From a checkpoint of a small transformer trained on Wikipedia: 8 layers, skips across layers.
Each number is 128 + 24 x the weight over its row's rms, rounded and kept within 0 to 255. Layers, rows and columns count from 0. The size above them is the row's rms in percent of the matrix's.

# layer 4 MLP down (transposed), 1024x256, rms 0.0715, rows 446-451, columns 0-255
size [ 87  98  91 115  98  91]
[[ 69 136 134 164 158 150 111 125 129 114 139 128 115  97 102  94 183 145 137 153 111 118 109 161 130 131 105 111 124 114 119 122  92 137 111 110 121 126 128  84 102 104 151 125 200 133  55  89 135 145 146 123 149 134 146 138 111 112  96 100 130 106 136 138 140 149 146  95 151 155 125 127 137  86 107 123  92 125 156 154 121 109 145  94 120 137 142 154 137 154  78 139 132 134  70 137 123  83 127 190 117 157 163 104 149 130 134  97 115  94 123 104 116 129 129 164 127 122 100 137 133 129 131 123 119 149 119  96 155 163 112  80 118  76 148 152 182 105 114 158  86 151 141 146 135 151 107 132 108 137 140 104 131 115 124 133 145 127  98 122 145 133 110 159 166 137 118 142 163 131 119 102 148  79 153 134 147 135 129 113 161 144 144 146 156 131 138  92 134 165 116 142  91 118 110 158 114 137 159 141 122 109 117 113 114 146 134 157  57 130 103 173 117 148 138 140 121 155 145 126 154 138 153 117 134 110  80 120 129 116 173 133  96  95  85 146  96 132 131 126 105 140 104 146 120  63 131 116 101 115 164 158  96 115  90 130]
 [126 125 101 124 169 147 115 111  99 161 107 154 139 120 118 120 138  70  86 153 164 111 136 131 150 169  91 117  80 139 153 158 118  80 142 175 127 124 117 104 135 131 111 132 115 130 119 124 145 118 121 170  96 116 117 192 101 124 128 163 165 145 134 147 165 135 146 136 122  78 151 109 132  95 133 112 124 123 129 143  81  96 121 112 140 125 162 109 131 107 143 109 118 115 167 164  90 131 149 122  50 106 107 152 104 100 140 122 137 139 131 113  91 120 154 122 140 133 148 130 116 125 115 109 147 105 102 113 130  83 155 140 135 139 157 165  77 121 113  83 156 128 160 136 148 115 133 117 177 144 171 133 106 166  83 182 139 129 131 137 165 154 119  81 179 107 142 163 146 145 109 147  99 121 143 125 170 114 106 147 106 135  98 125 118 145 143 128 102 127 134 122 153 138 123 135 142 138 117 116 104 128 168 126 126  93 115 129 131 148 124 162 126 128 175  84 116 114 127  88 119 151 110 109 146 149 157 114 106 161 122 151 123 157  99 110 111  95 127 129 143 174 122 160 129 163 146 140 157  82 104 135 156 121 171 159]
 [110  78 131  94 159 134 136 112 180 132 150 132 106 130 107 138 168 121 117 130 115 114 101 122 120 133 122  99 123 100 105 160 102 159 153 133 111 111 154 130 182 123  94 106 126 124 105 106 118 131 122 136 104 146 125  79 123 114 102 108 104 120 120 145 118  98 144 147 106 130 123 157 125 126 101 161 142  87  82 108 138 145 119 140 149 151 155  94 129 113 123 103 130 176 124 134 137 145 132 142  86 118 111 130 149 123 105 182 129 107 136 133  82 121 135 106 173 158 116  94 137 111 114 147 126 107  83 126 104 158 120 165 152 124 144 140 132 185 184 168 119 127  87 112 211  64 115 186 128 132 143 109 129 146 154  78 132 124 125  97 120 135 125 126 120 124 123  85 126 131  92 105 144 161 109 156 124 140 117 133 101 124 156 127 143 132  82 109 151 134 108 119 168 142 160 144 119 130  88 141  96 151 139 135 127 130  98  90 114  96 154 140 125  92 134 142 129 164 108 142 136 131 127 126 126  96 121 122 105 140 133 100 162 120 114 137 163  97 131 137 186 145 130 105 153 115 164 109 159 139 119 149  47 143 133  82]
 [131  93 122 117 122 162 139 139 160 128 123 100 138 141 100 126  98 107 152 111 115 127 143  87 136 144 128 165 166 129 149 158 123 133 124 132 157 108 162 110 135 128 148 143 101 109 153 125 158 138 137  96 150 137 109 123 147 137 139 118 144 114 157 125  98 150 169 125 120 117 141 149 133  79 114 123 150 121 118 185 107 147 130 120 130 177 120 192 104 134 130 148 134 153  98 119 142 112 126 143 108 128 133 119 194 108 121 118  94 159 126 143 159 175 120 203 148 130 145 147 151 141 174 140 121 127 102  91 145 138 170 144 170 137 158 124 112 124  97 175 155 112 153  66 167  94 154 139 129 105  67 134 204  91 158 146 148 135 144 139  72 129 165  87 114 168 137 130 132 103 124 146 131 142 123 118 113  95 159 132 140 107  75 135 149 114 131 143 118 110 124 143 134  98 134 122 110 132 145 154 154 152 147 135  90 121 124 125 140 141 161 148 110 100 199 139 128 137 150 139 121 120 143 133 120 186 126  95 190 145 124 127 123 143 174 142 151 148 145 148 130 115 135 135 102 124  97 127 113 127 136 135 113 144 131 101]
 [120 124 155 184  89 117 122 123 131 164 133 153 107 117 140 155 141 138  91 128 129 117 158  78 138 145 177  89 112 150 119 161 145 103 130 141 109 153 122  97 129 110 104 189 149 164 143 137 115 150 142 128 136 116 111  86 143 171 160 156 179  89 114  87 113 134 122 114 192  71 110 159 134 147 118 114 129 112 137 165 119 127 128 128 123 134 193 141 123 148 148 143  94 124 133 115 151  84 141 125 109 124 128 143  87  81  77 121  97 147 127 103 122 119 146 131 148 100 102 126 121 150 158 142 126 118 159 110 133 126  74 117 126 124 130 117 116 192 145 124 109 144 143 123 179 105 134 151 120  94 144 126 128 146 139  93 131 139 119 159  95 149  96 167 107 132 163 125 134 165  99 135 157 175 134 131 141 100 116 108 149 143 120 118 119 128 106 103 135 139  98 161  97 118 123 102  89 123 123 101 130 159 108  76 139  90 111  81 152  80 122 128 159 105 133 103  98 109 169 111 121 169 118 100 131 114 164 134 103 136 126 107 144  90 140  98 155  92 134 139 106 144 104 124 162 135 129 115 120 125 135 101 118 133 142  97]
 [171 136 146 164 111 161 116  99 111 140 119 151 124 109 153  84 158  93 145 131 137 102 166 112 111 129 142 111 157 153 129 198 121 106 173 144 113 135  94 148 128 146 132 157 105 129 134 132 148 111 129 128  56 143 100 117 134 107 153 118 138 140 142 158  81 149 133 116  73 116 164 158 134 135  79 119 131 139 106  79 155 137 130 121 146 133 100 156 135 102 115 139 132 127 117 163 134 132 140 147 134  92 131 108 161 116 128 129 117 140 128 107 163 128  95 110 132 150 101 124 141 119 124 132 138 125 107 145 130 109 105 107 113 143 127 110 124 147 128 124  93 165 137 183  95 164  65  95 126 121 144 112 123 131 126 131 142 165  90 120 138 149 123 122 109 127 158 137 175  94 149 136 130 130 164 160 141  93 148 127 102 131 139 138 105 101 146 136 105 100 144 159 141 130 126 129 134 128 130 159  84 111 108 106 103 140 132 152  90 114 112 160 124 121 143  93  88 106 136 126 141 139 111 121 255  79 144 108 134 128 127 149 138 127 167 150 120 114 108 129 134 119 154 156 120 132  93 108  97 109 131 139  98 166 154 150]]
# layer 4 MLP up, 1024x256, rms 0.0791, rows 447-452, columns 0-255
size [ 90  86 111  96 100  86]
[[123 178 141 142  85 104 164 158 144 160 130 173 113 150 104 108 125 117  90 155 155 106 124 140 164 142  91 173 124 131  99 139  67 157 101 110 161 133 112 120 114 122 184 170 148 100  97 106 166 147 143 150 162 166 109 103 122 114 164 135 123 160 156 134 107 164 143 117 141 133 144 135 110 144 155 100 134 138 106 118 124 121 123 146 131 124 110 127  82 139 154 139 125 100 110 153 146 121 144 147 142  97 180 120 144 140 104 131 126 141 117 132 141 101 117 138 149 159  87  75 164  97  90 110  95 141 131  99 138 101 171  85 154 101 124 135 183 101 119 171 126 156 104 101 131 137 150 153  65 119 123 118 135 121 132 120 132 159 107 147 121 129 102 101 129 123 130 126 138 152 160  72 162 117 159 131 117 123 141 121  94 158 139 143 137 112 131 145 139 156 150 159 124 142 122 165 144  97 143 127 139 132 107 118 142 115 120  98  91 113  92  90 122 101  82 142 159 118  90 132 100  97 142 150  97 111 121 136 120 137 182 128 164 131 110 111 101 151 144 138 165 143 130  93 144 147  84 103 131 140 138 157 100  98 144 153]
 [132 139 102 148 141  95 154 139 157 163 174 124 114 140 107 131 113 127 177 126 112 106  98 131 158 127 127 143 127 146 112  91 161 137 143 164 109 113 117 132 137 117 111 135 140 113  76 118 133 140 129 132 134 162 108 138  97 101  91 133 151 130 162  98 144 130 116 111 137  82 143 107  98 122 154 126 144 116 126  69  98 125 146 114 124 130 126 133 100  73 115 145 141 128 135 168 168 159 124 160 194 145 125 137 115  94 196 104 129 115 172 174 109 100 126 143 115 153 146 122 146 119 138 113 154 158 177 110 200 122 118 172 155  83 122 133 106 144 113 135 173 169 138 110 133 128 132 133 105 145 160 138 120 110 109 141 166 117 128 114 132 135 165 132 127 130 130 132 143 140 135 151 150 134  99 109 125 142  99 130 107 134 102 150 133 157 153 124 119 156 138 131 168  76 132 118 142 110  96 120 176  97  84  82 126 105 111  99 168 127 165 155 169 150 101 125 158 110 113 151 166 143 122 176  74 141 149 116 114  68 136 132 138 113 134 108 110 130 124 129 143 123 171 146 116  97 131 176 139 154 152 127 108 108 137 117]
 [143 122 159 110  84 129 176 106 133 116 152 154 145 114 142 145 102 138 126 143 134 120 124 133  86 122 150 104 135 169 129 113  87 160 107 117 107 134 111 121 121 168  96 123 164  93 170 111  88 109 150 112 128 116 103  99 102 109 175 156 150 129 117 128 104 152 150 125 115 152 106 103 128 142 150 147 132 164 163 117 135 114 107 131 141 110 133 175 191 145 136 141 120 173 144  84 120 124 168 111 111 112 128 115 127 113 144 123 153 154 162 105 149 140 119 127 159  74 115 132 107 164 158  71 135 123 149 151 127 115 122 174 109 148 173 191 108 162 131 157 110 117 122  86 127 172 122 172 124 112 100  71 156 111 124 160 129 168  98  93 148 116 110 112 122 120 114 135 141 105 137 155 123 131 159 151 149 132 121 121 165 151 130 112 138 150 111 110  81 164  97 118 122 149 155 130 170 135 129 113 128 139 134 119 156 126 192 156 154 144 162 105 129 165  91 106 134 156 119 130 129 149 126 123  83 142 100 148  95 117 144 127 111 184 100 138 121 110 128 120 134 147 140 125  72 121 131 121 113 103 136 151  85 104 115 158]
 [102 135 110 182 158 147 162  56 144 119 148 109  85 153  98 155 125 116 109 116 118 133 140 113 154 195 150 115 160 158 164 135 129 110 134 140 146 125 143 132 105 116 110  97 140 142  45 121 143 123  67 170 180 122 139 109 131 129 134 141 100 123 152 118 111 150 132  90 126 173 135 149  87 127 139 108 111 133 175 102 122 112 148 130 131 132  98 132 150  93 122  92 123 129 123 127 146 167 109 150 119 107 130 116 126  67 108 107 126 130 107 133 115 132 184 127 151 131 128 126 142 125 126  78 157 116 131 140 128 100 134 130 133  94 143 131 140 128 142 135 139 115 150 115 115 132 165 130 112 120 156 112 123 159  69 125 161 102 165 141 131 149 134 133 127 161 158 139 136 161 134  88 167  84 107  99  63 145 119 101 134 136 124 126 121 124 119  97  97 132 131 105 175 115 145 126 122 114 128 159 205 126 103  63 115 152 107 151 100 129 135 157 144 145 159 150 135 123 116 162 185 105 108 125  77  83 140 128 116 123 118 155 134 124 122 128 111 125 118 129 157 159 120 144 120 125 128 105  98 117 128 131 120 127 121 142]
 [107 162  80 168 128 129 133 113 141 152 137 110 123 100  98 155 137 104 139 118  57 133 161  74 135 131 172 162 155 149  84 132 143 111  88 125 116 157 164 135 139 118 106 143 146 132  99 132  73  82 125 141 124 138  96 115 106 122 165 147 103 167 123 127 126 184 159 115 135 156 189 136 130 121 124  91 110 145 108  83 106 141 156 134 122 128  97  91 103 111  75 107  89 127 132 147 139 143  85  72 103 115 133 118 158 130 141 110 114 124 137 135 132 138 150 131 171 132 107 101 156 149 153 118 135 125 126  96 138 159 141 111 117 129 148 141 158 121 137 179 140 183 138 124 116 199 130 152 110  85 112 140 125 143 100 111 169 145 140 117 115 153 154 117 138 126 143 114 112 116 154 138 116 121  97 124 137  88 131 128 145 137 161 138 136  91 157 141 140 139 114  81 124 139 115 151 152 109  75 135 161 144 128 138 143 102 126 107 112  89 137 144 155 155 135 121 127 124 156 122 102 134 140 149 129  93 155 132 147 129 103 143 116 108 171  77 126 133  84 112  90 118 132 127 127 129  88 123 128  95 122 124  92 142 112 184]
 [148 106 166 142  97 149 153 136 119 143 122 140  85 141 129 146 130 139 149 141 123 119  97 129 156 148 100  99 111 126 110 135 150 146 135 107 174 127 132 124  71 128 117 164 111 155 142 169 132 123 113 166 145 111  98 138 134 120 219 105 146 176 159 168 130 134 110 104 159 124 110 115 111 153 158 107 114 113  92  80 142  96 108 122 133 149 107  78 162 136 150 112 138 135 160 115 151 142  96 126 162 145 160 128 143  93 135 176 125 124 113 129  92 140 137  95 112 105 147 113 131  95  88 155 143 156 121 118 142 112 142 136 132 138 135 103 166  70 150 146 113 165 120 121 116 120 152 155 134  95 147 116 114 117 111 125 161 158 141 114 130 147  94  58 127 148 155 118 146 169 205  96  99 140 113 113 131 137 121 111 104 136 102 118 151 136 155 159 104 113 133 126 146 127 140 135 137 127 121  97 148 160 114 112 109 138 167 139 161 147 115 104 123 172 115 164 103 112 158 133  92 151 130 145  98 142 118 140 136 175  81 108 145 107 121 164 126 149 122 124 141 117 118 136 127  71 102 115 110 130 149 150 116 153  65 117]]